Each number is 500 + 40 x the weight over its row's rms, rounded and kept within 0 to 999. Layers, rows and columns count from 0. Numbers have three digits each. The size before them is the row's rms in percent of the matrix's.

# up: layer 8 MLP up, 384x128, rms 0.0801, rows 223-322, columns 64-127
# down: layer 8 MLP down (transposed), 384x128, rms 0.0803, rows 223-322, columns 64-127
up223 089:488461464529524449414463474409440518531546540469510571594516538517522476493456424522515437488446580459449504490546497502463500522526494491487508590526461423532472579548528444557530496529482459
down223 097:549535489484492533489517510526513494405479463483415542480497468494477473505529489545548529582534497513499404583480464555483479527547509483435461522501499481486490488542556412440489503455538537
up224 105:516516524499525526509470447489463477520476406491476465455465459509544475562483461493535513560485515501531499537501445460490471484486488468556445463568481458491436438409620470523587438517408501
down224 102:504447501424514513492516518461458504452491431548521571488552513509531554496451434506522536496534457487538491459507503537416516493538507552548538447561545479421545517498499491494477523514552504
up225 106:517468592563466551501475489517527549532489515541452557483522529454455495459525443446478491506550540506478516477493515495502494563506415518508455524473477466510526451457488456540508453448490571
down225 105:518512487498502526574555437564535521524551526431512456547486427494506519463479505534457395502453530500485514487488472545515554502474519431457463539590483438566456495485487550499520501500521559
up226 103:506472487514526508453533458554540435548459565515523530534502560470479510510443500477410458477480487548554470441478540461493485491473549498533497540533388492557540480470465512501518494495521490
down226 096:493501500434440464445513471519563479474482455475558474558560484484559494472475499455524520450527531481523526565530508469467508466551541529522566471511569461523569490548550549481464508510498504
up227 090:504455464520511534485528580469501500419535469519512494472522542560540468481459518452535400539543536534502540446473496477519423396505477482553545447583539439536504460496486465488583486554442533
down227 096:498530454488492458490473553515455518459511450500505531478529449485523573475521410512544574462499547446437506470461469528463496439542505439464538485467501526495568592425593537449503524535480456
up228 093:460528508495554518439464437556446422491487586491442539504502450515535480468598478503496457448470451486523443503570455486511434557595495544482516508507521476480470496542424504495492489494480479
down228 095:611458497566467481565502520427538519468438549540488456492476460483499535490492546577422482542562526501456477527465458580496476483558451563425561524513474467567521549476553494519494514473463542
up229 099:502421512503552531460539487496500516493487479491533513476531455466508524561489597523518477565542502455396525531513497534576475522482426453523466519469500551539535452544529526545518551500498458
down229 102:499445464491523450553549454511410539503484512443450497568495519513450467469448504557555491422497471539515537446541472460514461577537516523551539528542536471483556462543498514459499533440468563
up230 104:452494525471555478481527518504533467508512468589447495585504520487505545427423463457507472534562462483432440502506527456417529521502489490513570575547488477523469560544476503544531516532443457
down230 103:463567513410516530490527500486485445544521465495462501581504526494500493405453556477540497479473477485428504526489450512549420473433587519522499497537511511529487466493452458546509404512434536
up231 096:528449523364435459455478535467547439466497526525499462483504467519493487516532515490436492386501443465592536462518497458521515511528575534539515490466453522517444513455493491442536610578475468
down231 097:490468477518547459568577435478585451529552488546519506456444529528582465464486573470493465552536524532456535487500503572538480530461553550508456578500487561439451545513498564468472461501499502
up232 098:487419502458536491509510526605485454542444509501501435488499564444484507501507476472552533572496477439479490509419475526544496582543503571510492480461427470484454542491504525518538484478507562
down232 106:455514433462441540443504489504452515504443426508483554481406482495537544522478488520494538495566555458472511471388466518535453532571512460473490435465518515510555438515524526514530497590533499
up233 092:480472513487524399520508431466477453501477490529441525514533469575476515560508481481522509440504524578570568553500524477415478508487488429528514524511454459426478563430481557500500552555529470
down233 094:529490492523502560520467514476490487594531563514557559462477478496562478534536547536496502598530420419475492478533506477534518443474538498539497499537484452540473527519544410416503454498426497
up234 096:532476456462454526446522479578536529510518447507506458421537568536458521529500537521503528518467445451463474474445496520525435441536481527409486388570507444506509497576540463474443546514477483
down234 097:520500425544566544480463463480493466544549456532464525523466504508544434440573538574473515498478474496509513453506453526458501496446484556445551567473465518437522470495475531483474458532514585
up235 102:509512540489481567477508536576511496522473476463532517480500447562514518446458507489471471519490488565502458507551473528535405433450480608403527552500545505497448542492497438490464470487536477
down235 104:533493500491469526490558572549505479460557535480483502524423513559532503496509517518507568485492418517494440483507436450513517476587440578532510468500447535511456466492465484564511579523495498
up236 096:469453523464448474479508452474427518435585509523515472550512469503529479459535491438513460454607493526507463565456492512493418441551555462529512558522465503419471493494477607542486519526557518
down236 100:484542564510469589533472588506575531539525511488519478535544490486502478552454453532500449474510532439506512539450505506521493528490452503529498504386527466565524447537515450471468509503494530
up237 095:551443554498517487523537499437516462525448501468509619487450490508515517490516496603571486487475474487512520546416470509509495500495442502509481478613466525488466477483452552521509541475536477
down237 097:521477529503454525485500456490487491470484531489499430496524453454512492509497508412508557514542532520541466489465467482470545510430535476591475440477527449462482473508568608513498599505480586
up238 106:461500475536443500462503499452542567486583513539508519486486484620483526537530520520519484520502520516519450530490477554474468567507446476483540510472511513571480491461510481485546420435456376
down238 103:457509484555516486467439425523574547457535499476558479529447555509480463495524517495531550600536436524526501511520574457480493509461473545516468498491513469531486530467484482441492447463496431
up239 103:473496476554514487475539530515443564572485439568450505478516485486495512459501466574437510552471468525441536499548491489498468520481614537495535443480564513491486509570460566499455539521470513
down239 102:517521522510557518465497540573477527530437485463494534477570511425524467487474478466515556448477439419481446545507454469480489506519514486473541455426576481485539530544447577508434523495449520
up240 096:484505557423522494463496485480486480550405463479478508494520477513492448489490466524507453475559547435473482456414457493590503514499544534571497479545502481430520470500459472522435466527546431
down240 097:529536430518529479520501477482457511413494484514498494484447488456494538496492495452554531537518458555500512535509519442441520516468430484441509454514492455481589517525533523442456427510501538
up241 107:443521454406533526514452536525468523564566516435427536583409429515513553549545462532455553480497491491485531485536517518416531520506514510524450480513488506547513478504531445482528563501562482
down241 108:445473511519497465419457470485512476493506582396429524550502500521540517542402487516519522526502420545512519449459446520472451471484478470468518526487547478547514488515481485551496541489520507
up242 104:510505533469505458473553457479508526525519502480492487524471482517504490498473547507522536523508528426417550513582450502536463477515559464436439502428498521539498533507530556488526475494563536
down242 100:565449437504445574506497469516514534486444517508567430471500515446501568489506511488432504562520578434483478453524491498530481494495511491474466480489522502513452438523573526412519574563512584
up243 095:489532456492529530467502518487547446506443457494525496476486475485485595509503496499566505521484538497532539384463536490507497509535430536522574488511441517529495440471487490469481469510486535
down243 100:522398493502454504473517522514479494493555522526547457482461471517475519492505608520533501495573475467435516519444510554417547437434486491481480513474490430472539522583542517557429498515552557
up244 094:572536479516450557452568531464489512456503496532590431493536490524481487453526505490501506465543488503462448494498513484465465503536476534476486476533508474584495534510503418487541524537551430
down244 100:430465478453474488506447451478535603541542472410471570549451507414491529572520481509465474587477496487482469428480437545512496466450476467487483477519500447513465482496565497467394476500531575
up245 109:518458605472501460563457562476495553472539495480534504496548515525479528484456532427469496514532569493522504468506459472525562523459483551490497540552544548511456510528503577513526492446608507
down245 106:496436479487479519512460547492521505458526539495484485570501486537480503444439597537475507524528549525531583452482576413504570551497547529524526551518486474475522437534499526441449472483500414
up246 089:569480483550562458577447414508434488427474503517420482505497422532530509466546484528549511445486479523554502515500538510436469500514480496500497551502543599533493545463493481559511405521511477
down246 101:507537490515514610384521454455498443531499559518517467546500479458525431492476541443516435515511435562510508448506593531519522491485485558523503531462498472443496515442510491534436452433450532
up247 102:471523526507529534525491521497487560469524502507502519500502470534586563544591421464422452434527466581420436520488467487448491557425471505500497546489525492543542497495535493482437520440433488
down247 105:526401491551509448497528394434420478525510543507560456519544515472456527472487515527492552501544543477483523505455474551512552466507568429438507533498467430459492501421600539552519501531530471
up248 092:443549502496506446443464580513522549516502500553484551496470462527514491446523509560510515562576430544492496476529518543489381496460506503478530514465524547476479507525499464509471519486512469
down248 097:539533491517503481470472470558515593497497515499448490517446474458473487465510455522481585499525566544487570464537554435496520549512477564483480500469432449520548560452497576539516516563460508
up249 102:487479452467430509519515495519514413540496539503513475534499440487480462494490457462515476404531534506433464482517503431429459534494523516525557542407547504460520519472430541555521575459488510
down249 102:453513507507538490454470536476494492468481493502451509479444495472568477447539550548487486504553564538500579479492440476469504486536421546557513472523490489490437510421534495493546509426474523
up250 116:512492506541472466473512537543567504451486476439492560501490510426590492546521534452501480543542558453489503487488464452433512426490556552449425498501532461444531498518452517489448459506527531
down250 107:504515519504403466517560550498509534468427440495463517476467531513428536500516500561506541436512517479542465498589518478469523477455473474478478490507432517479454494590546507505493492444518548
up251 092:488462447511478513513520435529519495437523485495552506509476477478473524456433448517475500499457459482528458445565529571439538502481469547476480501483485525483505483576427505554478534500544501
down251 096:515449533499483454499459531430518582544546580414470480481541539472599518554491502522538456523489546470500451489503534501434439525533444510454474504555498448484471538493500520525488484521567484
up252 105:477517520519513498555476490490508523537438533466510523558550546527532534558506570529575523524531466530487546489552508433484464481491513503509525434497564442493556520448495468492505534479409451
down252 103:505469519466507515545525452545506555459482574461510501506464524431477519549505485503506462529476594414515569497508498415500427512489441549483501500451544468426518539487488569448481481549452477
up253 098:510427515486506531544520557550474540523567516536460497554433486496483604446500493513494447473513506513529484556470492465447590450439532488558476508519478450570527491432490548544517479449507532
down253 104:417544535467529397468553539471469406457481453497597509474434552470444487483567502532517497506504427516447542520524458450508509522515506529468550470470510580501508539495558498539570475516521465
up254 095:508491453471542538500481470476489470486465489463509510540516526509541491473507485466505552498549514550534519456573561512440426492454493527536492577494440510408504435452497485522502535496495494
down254 094:507504526538448464519524493519476536558495552536497548424466494512498496496521438536490486498421524510523560468528466489488495464583516394546511487428556531561516515521486410529468555538490601
up255 096:455458488529480502462483514467514474448527457500454539568547507544504490515494465507479530518438458500458515516421545531501480546446533511568444487517517507477462609494492497527445523499534478
down255 097:507526485478449458544570479536481461532485497527477455466517525422477478522549501531532554497489479443483533482549496510512589570533580542455417517431488528554486509467511452432503536450387486
up256 086:462572436487477522537554487459511540509476477473543517491450477502514524532488534469488486464534497524579577541484443500484494532540502529466524556471478490510527563512531398471497534509397431
down256 088:463414567483569477460529493526515515513609468489442526556501463518456494519482530581467407529486514482461491521461523513496457512426457567450550485482454469540512470427496487485464460549509542
up257 099:539474499508515529461428472516501583579530548461511461464580520432530508569514475436512488455478506461527479461439450441511545509533515399513434485491487517542504512568539547473592504549424503
down257 104:493539454498512489620434527506482590503443509456442487459575511449534531450547521477486427466463472594521445503429494557476460489484472525471500449483522512462460512490419512524545489520545507
up258 103:480519562485420555477470473562458563549443495503480525563452546454545557544542508519480464528481542535498511544479525466461527502506458518506455498488509553497507516451511508512527479598492472
down258 106:419438542529469505518458472540518481550549450532548547449514503487545450447496534462412513529469490475509496460504471471463525528460551510521457557527487534472489497503496475436546530452501577
up259 102:549540501501569473466432541556431529531465469454492557506536473464523459511507473515518553511531472450490516465533481508561561437485492574497482573557555501448504463544477460477495490569467497
down259 101:474454419519458448502495504502439464525458514526519430587529525494492415444502508468493457486492498492447543533456529560513532526510460446451551570526458530451527475530450468541505501541404499
up260 101:482483436397499558576535542404486539527431505507484492496449543481452500534451484518555433466527515517443494479558494486490523489489508543501533483494452502527492532450535481506569480476532513
down260 100:456494545474461389543529517471550546461532426527493571485497491522473455536552522535499511506460449529537527483449441466520445439570516466458451445466493524486494513515520484469546478495493503
up261 109:489492548482474496591498503489496486476499541523519504539504430470535473471488498480531468526512616494427476503444529502554439490552478542493488475519547490466440430512548537481486504546557503
down261 105:535626463431539473533589452501464505464465468458513483530401511455474498489550485460567516471506522556507528454531544467459543559513550477463559468546487472491548428527475468556506541473454501
up262 105:459492507527494451522520491494452538534447508595522508480485557506459432572484511437536493482498540520510498514431507436470523543487529534447535529548504470502491562475470486567545565581477501
down262 099:501486474515570526489466573490497528515455508511516555530572461480540488451550454493494469508451574532495531546565441527456495451521573508487478527525561415499444480512496468454451404481536495
up263 094:474478454472544524542521494477621466533521540492521498541569436469509480503467399458457483476499554458546447500524511463489502472541498452486452564538476596553524538455502522526571456541504431
down263 095:541444515522488413540507552543535490426448447513523538513464553515474484428473483549484551473439502471570447524421540475513492491513489505543459483466517479431455499594435508469499502517509512
up264 103:541497484575531488532567490454437539492442512558479503519450425475529482408523505442538461559496571510514515514494437491540499587487495427407500515546517456474530479482497480459605587492556514
down264 100:477453517468459549463496523463521490532522544449484471467500494519468525496488405507480531483418515477547477541519546494487497432506481553519432450483475601468478578545565512462449421433494567
up265 101:535491488508495454509532470557451477503473466537482439479501469461441473470513544469408463530550507579476548490557504517382459501495456500491562488542467502479510530520458527488504520458495467
down265 096:491419496517480491490580515520521467572516525503495502531532454547544516531450519501523473530451540480479503530451545480573508467427476499480543578436463507489600447487464554480424527460418490
up266 094:446556584605516502485528436521462477510468460494502510511481471479505529515546542459554486518530533466511526425481395540468484480520537508498521507506486479503530488533500557516415444587490447
down266 104:457496463552542535524518485536553494501525507536499514483479505499453455480426460470503491441436490439481468489494498527592470482498447518553436489526477446537589494529554495485446525472529490
up267 096:528507468474476406516491497469553501458542442519510468527447487544507478464530572527576473576518524510495472567477495528494504466554488536513510516513513450480515552458532544418563534463414534
down267 101:514557570503406513544469499510503535512499479453481539533525506509431457519456547486529426483452522462464545509508475494460515545514426442490506542435535547492509409456499483493473439474516520
up268 101:503426485499509417465497485448476516571419576556499503476542530488559509498435473453517566494501497514462474532505483457537479489470521529467489514499589464482417482487454489493554529533547453
down268 098:508502495425546444478496543505520518494558573522526512505463406526500534405512447420475446469500549506576525471489528473484502449515498444464490569440477486513508431511502559511579475499484529
up269 098:471433593460488464421530495442550558531441535521522411462501458522505461518520431459521465436495490496532505442486468494463539535475511536506540456472485488505522485539418499487504582503452469
down269 101:494506546506447504496447508482495438474557489458537555461454513422452473531496503521490538589489501500493515516535446439490500537416477526506406473536407484506497489507621491498554547488571549
up270 100:464550456494491484491515534496487528480555410517442458504462476500498547474450497531485436400541554546480555522488540420479426467459450516470414445475508540530481514543455458513467517535549578
down270 105:456491506531475482505497515530526573478528515533499456519505482458536517502444503526543517481546546493456546469560585486470586482510522428503408481535510513442545520491514389488448534466539476
up271 100:481508551560499472520564508477478534485454562479469432458533529474466468467496445474549490562497562511444581533532555505500487486422539434469588534550498461495484486480501505568542590535478513
down271 103:504499470396527541492478520525581484498502531456491526495535500516553452514566487462519470516479470478446412505508514474588457505529476562591475508550508469429484590507580538455458408496499461
up272 095:530470419554489528548508449491567429517469572510513536386495534529455495496534504519547430466540516505484489452444468528461448475565452482511492479511481491474501543486501495524530513497486475
down272 096:473490578412542523477568505462414570496530546543504438545516409496490549527543551455522483486458516523513421473540396439455528546527537568514526512512492540476458503483514474494518506549494525
up273 106:540379512541553493516524456499511549521522468494471518481467481531470524467447535430471500521469530573555511508521386471525432457454482506443512490494496511530494461525516542449506502437519479
down273 102:515495474557546505515508493509472466511493521502570471459400532497468461552443471478545482408451515531505524501434491488514551462533606484489502472570535452472407489524438438450443597440553494
up274 108:490502437510549550441570539452526542495523420456483475462436504552488465559514468473487551509486504576512494506517471497483501470469437559491411473462490497532466377518531456493507509494540512
down274 104:534561565522515529447455527481474487527504589519465507493444547464454430574590453428514536499490476496491506457562504542461495444541490576527447457458494493475491444491486484551468529486452540
up275 101:515518490498512557509536478481473421548601463498520498508467422465507500403540507456465482515510501488491473460491412487467552472477516478489562490415503497477491478516539436498508551592475489
down275 103:546498546440535458434459544504473487560504545545507502498530501440468516533461474537462582481465535467509502533549544453486475498575457523509547505553520558419463530506533514491467486474508522
up276 097:504501432472598500474487474463454444445528547491437501484492456512493558506482531525452472582531495540545485524521475518507422462557478495512453557433503523438574523500507494512566480463455504
down276 099:514467499501571513536494513453495507476459485501512476509482475550526484491433431460475461507530448433485547544496480529514466493499521549505467555434489516494458466486500528501555485520577425
up277 112:544456541497521511497464493453456554489472480540525611491541515504561544537433509457517438501511552495478580519458484456499473510478444512493529513512476565532553513459566477472507461445537511
down277 104:415514483437517466484534460528495505543531517616522452466485528477517482519530485541476490511531509519470489512497526561506515518559585520547567454457537442527540526515472472491523505522408503
up278 101:538528438543482507522608529590553516493468434515500510533462447495497481537508567522476513516513475455447474483464420528544506580480456520460503560542503489494438477544500443514615446443471483
down278 104:469579520532495546522530489502504522459469527549531511482515477510483425522498546480453467478509486498454461467495492594511475434484404512419553478403514549521437559481491524572503572481531464
up279 088:538538503477499442468542442481491561514561464451526549499491503534523521506546483476516522472455560590525543433465472511476458539524428620566544476508471518461531521561525452509444564480562510
down279 095:515535501448561535538472537553498500544442486444575474521508469461447515538475609554527505509507505449548434497568489551462476518512516463449425537561540458449538432455542425509564520457503478
up280 089:452470492419459540573540508492561545461496517530429473472436474557472544519515491445443467538513514507460539517446489526456497464532551487537442522512498527511504408514544446534499465512432469
down280 091:552576563522580486465453472434410537457512562471460452556563532483551495530416473557497541501494493536490535532565468454487501515485440539503487473461469492472495611507504500474420497503532453
up281 107:480485523508418469454573445488553560479537541534506513454432489530446522506496471560522459553589506491469535492437543598570450459497489483499535511495501429431516479450460440444556529539482536
down281 098:525520516562509569472528483452492505467513560522507539468485447444489471482496442513550434543504542514540517519382483524603452481471471538482494537441418491489584507550426493571521542465566488
up282 100:481459571478509493456534545495477555385494504583518517471489528525464538508536496564423470467551538548485474458520521446545534562449451523560484476506436509466524504538505505496509459538549484
down282 095:465472574528518536496443526463515471505478516434500496447472513453462491406513487460495497482457499463513520526552560540570554524534406538511500421542488445448475486544549442436509496544571541
up283 093:517483581478543492545498528538490461499473452500436437505491482543513478506524522480587452573534561454478468423495491515501565521515510554536477492514541439463455512520536492435472437451524449
down283 102:527463502511493417590444491547438435515512469455521512471456474485433538404503523519472490488514522523475521560521480495508503528543533503421538529478509469497537459485466527540474495528539461
up284 101:533559481461457536488506561516482564429489459518480577517475423473533465543582523558539542499436496462456526477512460569561546458503499475537549540480425502436449412579476477518584507475491481
down284 105:528515442592514516484502470502493526526545599503444503519486514571536532425427526409482510593547486518491487539499549429434492567401486495510508518475501514530564449469442481547484459506486496
up285 077:495506511563531566381515521514494559536467480463403517515433496491508504502468570488539463499516527468457537451498507499502478517490507582462531464513486487507460544522542520500469523488446464
down285 095:506521492504444472589515521494550471563491475536536478512537475526481501517469483538505468493498520512485412510464437552384489387516498422502551553506468497567519480557463544512513526553527482
up286 099:550521452445476473493473525444452450559513508569422525505584508491516468491554541547525472507525451551531445502496571520486474516540555475515487508487499442561545383539505481511464504549508456
down286 098:411538453497409543501508502496399480434553504564536516448517531510487474515518554466489598549532578549505531477465468498537485456449449531444492505542475450515521498579498486464450475473510490
up287 102:514481469500549471511539424496510465558520505570582526482452527504486483570499503505546445454468536529504455506558428563480476453515531434442464490463496516499473484518567457484499547502537558
down287 098:484487469452426465459537544481519471549485503425375480455448562507471512580495487553546546451546543566479525413506493473521540548417507537441429448524495499430522548538488534478511511493525537
up288 109:498535503462534482427539504536562511529472418508427497502590471436507491500528543484483494476469496527489457497496496540541518531452428424487571503477409579494526458528567483498523461596526448
down288 098:618482514445517552430402483491494527498454393499533564517564528493435470553518519453470493558455503496518484459466527499550521516517559557595534479524425543551539474507553492533510564473541491
up289 103:466513460472471491489454476421433482541528526509507493481461506434515521529499507475480488523567511458440575548480482492549468498439477463512430459450500510490470539438509515534601479561504441
down289 096:525454498467451463591473553478494529535513555493453502502574512532514554539547489463466451524546472497550473542485458535491418480475512498534448435467431531563437476503487447453461564495499501
up290 098:488583533494553472460481376489508561554504473483497459469516463535548506556555519561490550547439435449428413462459531474539486477477506527588514540512469506569483538466555427476531572497580447
down290 103:422502553526461472471443498557483541538466428441460495505497472528554545502546475504418547536531549515459537592496429549484524494473533467513531452443497535504479393532479457524511492540508512
up291 106:531530475420495498546467565477479506507458410475528503576509508578483457495436526469487452432511517426452560488482529479479441513560559496563488452516516439497465551527540484482511511515535498
down291 100:546469528483492436427568467524548512501553497497448437460434512516512487521510437541562537504522611421504512537474449534487563485456501469514498491496475498515586550447543491454500585526532498
up292 088:546481523491446572534492540536478524438431527551459521507533579442527505561522456486430558537447464526585463485519556528514562534543533530449522517504505449409478450503499492461494508491533500
down292 091:534465444509474491499512504453535532463460481527475455540534544577527497499457578475487440481525538498457484435547495513474507469480464442439534538546450474535490494494503488495443414523498495
up293 093:507567458465512554481484449537436479512452503519466468517484527475511449464552472530483496502535533579506493494455506467525544508454453420516445511539526514476473464462544448468540487513522549
down293 093:470469489451472433526460564449508432560540485538498549617437503474483510478498518520463510539485487470466544489560468517543451473477446514446522436557501531532526479517508539533476455591463497
up294 103:497547487544547536444511449514488486476509528498486538504480503544458546532534486513502514517507518496439556505569449558483469511470491577617556426617518548497444533530434496489446454522419512
down294 096:495489468511560479440514566495497514500529465512450392425441468562492517515453499512497486511530506473556550499491463512567508459560552475495545521499533415468508584451408513551559572546535519
up295 105:539555453520507578542472488478542475461507535485507519524525474479501558506513565427513449524593463523525526455482466531510529413453525507446457478510520552510513585514532441492543547524444450
down295 097:474469454425503439510498479510572518476509510555502541509535513529481487499465426516435476513459476476528447530529501521494455470470490495559557547544563528594526455540507523509504540509501521
up296 099:462451540480455451514461450506560392499575515501468443573455513520523544517505560508464533514509496493432521513515476521524478506458450506491506552528490479499477534548510450503472517497538495
down296 101:507533543544549517549508579458386561514514495493474549444506475531537505504477508541500503465488478467542440472470561432439477508498500417580501493468465485468476451502436488478561512522555505
up297 098:523481454492381531545500428552500477533490453554475557493477532499470522449487540466473485466536522483496532531534451530477529510473510554467518475441472521499514489500541567568531556533498558
down297 099:517525474438507462522485486490546519485513487541532573554508465430476435485448568476520530569442483556487492519413472538456482540485465483497448472496498495492451580439507540486504473476587408
up298 099:516527514533455520476466507478413460485514507465478469510469508493536471563481509520506510534496533527527516456517495453444488443542554493567424494534528557518532566525453452528497493473449555
down298 095:469554528435509484492508458525480533521533490492549569532503475484394499486458493531476618491510512509483452518424529428500476404502425489530497438501520556461492507503471484450589427517508574
up299 107:531493502492449471541525552576537514472463503524479492523498497485485483449515595565481475559421551512434540407537430519485456561526465506520510547438535431479499506425501494475519495516457492
down299 105:469510520482479421507517528561411545548579597509479480526531533464571530521545515473472477601475477526472494508438464498518526522489502502520453414547467458530422497496502527487553521527567565
up300 107:505511461440550519525548561497512453537451506534494511506500536468543443459497444462468474455562538518498507462532481536515564494477367401499512498516504549571533510536468505540528514489538475
down300 103:581487468506560461462421474551499569508510500583491456528539489534456421493536520480544546472455435559518608457465468556527486477509507537478451564510533499594481489529485491466508550484510483
up301 104:473562548539536604458413558524459518482451471500515544541478505621500553503482522504435429564517459520524500438491549524508534443467503559565515534512495542479478551553501511495489536493598480
down301 104:496481524527493454551503525526377495535527562533478485524437534455501489450459490502506617516492551532545528497445500452472525529502467498501441425577531498524475506434503572495537466479495517
up302 096:579519511447483557470469436493439492487473488488477420480476626540416475494485514581537436450512550478501476428591530466466500522465509519533523496505445517465540517476444460490512513523570499
down302 104:454476521478447451524575530564533563546483437553489559496480456476449504472489487514555535503527500435465527461508426563477473548444457458545485475462504482528491494466472485506447485497521529
up303 098:478487565468583506461530406498492445466466529523492505572504556550425466461524515526458496485496479467512459518546478572475625484550530484460524525467479500488526489474525530510504507530493475
down303 095:529533552543470502510457552509490428495556449465513508481461529470499459508504453447539536544501506489555457532491532467478514446494375426578540451519490432519490524499591551505557460508529431
up304 104:440483513468493467475589537453470483537516480544501446492508520506520526492473458392494523486414482520526530490500493448498491473564506455442469470478513466508555448459507541511486500483585462
down304 104:444500510531473573561535523538465468440492458549529443435460502491506539477450526477553535548499480454446423510561493515533428551514516503469489509485476504504482516500532511454492495524517550
up305 092:483486535465464565459467449551552477534402533476481520498555511467439537497497454508533532507488499533487512467430498569486461520498535469427580510425567504533435565462467456458514462577497501
down305 094:479497530486480491451492437535469538560510522523476467509512512428515516485471499537569482463468436477501513570490469517495557549503555549489507541482548590462461449506519443532480532434460471
up306 100:587533481474458533523468513512510520554472476543506463508529461505504513461490489474416453562502499459497502472541528619522427381422499539511523467555466493489480446489470491607468479443564450
down306 098:488495469568458455531511526457482656573523530534491489520582417450475475583476451466505528478512481469494440518536488470518486515496475477542457469537556480508489481512435493493554551488457524
up307 115:577487494486523458515549554475449511517500404485548503532556470522495527514524516472487459508542445492515540468538521484528518466459469459496460477467567537444604518565448541494510516527540483
down307 106:466489517486542461479514492502511475542453490477413477549450412505523448441412525510513461567498475475539485520558539454553513504484527509465557499507550525450443509513489464535541512462488566
up308 091:492532496477474518528517531476533525513549479487471498563504428557476536484534513507527502522604453482481464454488437554532506519433504517474464602435458456524457504541540563582511466417480512
down308 094:543545589481511570493420524514503515468542516524498498590476522481563446466513518496532484493523530472483493486449538403480516446563504520499528492469482506514443427500518491437470437488570536
up309 094:472511532463584490506578562557527495522437469521532488457470459513467515504482507556451497552482479500493496530484465519531533506498487591571435436544482364469550479571508487455451527473414509
down309 093:471538455495477538461519546484578439477444508460577480479471419466465463455559563503452496524439470476469524475472522535492485533451465511486488569451508467547551451540479516519468419488440405
up310 111:465492511555474472531513559496478537582474483509507519495632510500448562464543490456495503474455563513493471462415514529493493501447566487463449477491453430525447539477509520468564618426456492
down310 105:493504467459544603514519487508445427517544535613530429422512509533523435532521436469449510437546510450497596519444513482427509504451511582483503545452442506462518546525512549544506535481456508
up311 096:494524494465477510484448453514507513482481459499442455508404487531499483473490505540548517464491518461484578489541524497552500574512467454412439542488514477397509551545505534491480530513548463
down311 101:492473490456500530404457482468563516515462530550528451586536422456479514482522540460384512572512507508440478476445508454479485468487516507535467548507576487491502511477476504532555448428473430
up312 112:546523546470513480509503543415516513592508476473525496480540565490574538476424469544435500518596511522539499497582456498566493436393540475496490450518482442428396493471500526523575552498533465
down312 098:527448481515524467543533541552487489524519543464488550468551452571560460473420438460493533492568501514587462507607437521534471446454488442493508483454548481451483488496472495489502541451560474
up313 101:437528473444534524565471477511536502482480517458437476478532502500464514458617455530549554487472441465515497478506510476439514437468492495483457469480509526516515594528482484472482444548545539
down313 104:475550471510492453542561496528488443545478464518518505447483527459515536563544435507518494474548474520534470484571495516585518482489463514456528517434492509462477512481510437389549469497530526
up314 116:508495518502537533560528497504562494545452496497492508519451413536587513442493466463504540530485443447461611498498432461471496546454539534408505471504494525491529497492458522610513492465514461
down314 104:487537510486500458528520499571478513501568530521510477475496432486558450537485540489512543499479508453507509424550393497513517509505570480478532504479476516502508481585490531513527509448447525
up315 102:520495506529600520534438533472472511425439480520439521483522421507451497590595562492453479443529500530513560527538511543459534475471437454510470493515516526485507519495478501484504479462528458
down315 105:504491477525521544570495460479506538512487442533513501479535524479512495462481517466480462491450545538402479538456522482534514564498563539511511538534454519489472503552446495416452507524473493
up316 113:571436534470503466451441546497460531514468491524504497553451487489461476578502579510468494505532525406477510544470470441462541501511479447578466436529528490544478516537505429530479487480561528
down316 109:419540470499489446455496496586391501504453537481497442428492491487497569498486507543406541556504566497494500473424523488487531501489536499588518479511502459479489479449491504532504498554499493
up317 104:505415494531473406509567526519435481564461557445498430519536475469549514522575557527562506530463568450546485495531449478486505570499533454506543549528537556527446394483469469494414515532509495
down317 102:519500507439458522477539450521450472465503504479522464523582517477514458549497509464520513518576519456549521445501472534557473435542514477509564503490530501500454504484494550513496507446509489
up318 104:528437535477478552475466524555466454485446412538444492568432450445504495478485488480524484477509453439442575540474513450442493508392507566570510495580528449462564550460450486573485490480482524
down318 100:437511550475507461522451522515546464431484546555507442444509536483485529549470468454568575509492449524544502494453541451506437472500476479468564450484484420496495526523542516456551491500382526
up319 104:532458437495512482487515549500456455498474440477519408531484523491473534527573545480552467553506534480512465432524447510477476478515513429511451552518455459480493409541569528445499557495466511
down319 101:415442521491503423507474532587493462503530484492542521505460449506487433501491446505530525517544491482564567535563559515463487458541464438517608476441532498481635464470498564531522531452559442
up320 098:465499497497431600533511504503527441482491466531476461461535501476520580526485440477527496399546538465471451423471496518498457463514437480495563586480546504519489508528559565488555477528527551
down320 095:508500471507502509485478521500497493547510577530532542497490497499548508365460531577518508541502534518523531528531563496456485477499478583435554494502580491463545474487513492497508483452530505
up321 094:461477507515420482544464513480461507491513480506445537480464452455539478491507471449525481556471471512498428477545454544554455491506429471469580480498513546549535611487447561497495485582565546
down321 100:452500528470514543440474507451514467546439562504459500479495511496462509495483492439540448444520440481506512508512491501481487507493572442563529501534517565448492499548449448548506557430474545
up322 097:510538495488515488511576534511513529486437465514515505515505587466475503481549479566538522507546463449497457488536501455544486442468425477483475520446526497462417552533461582449494555574464436
down322 096:496558482439475444478516447516431494560517442516512522551518579428568510487458472456471413479486498480475506547474470517487598539501529439480529480528473486485531566521414472519445493467517476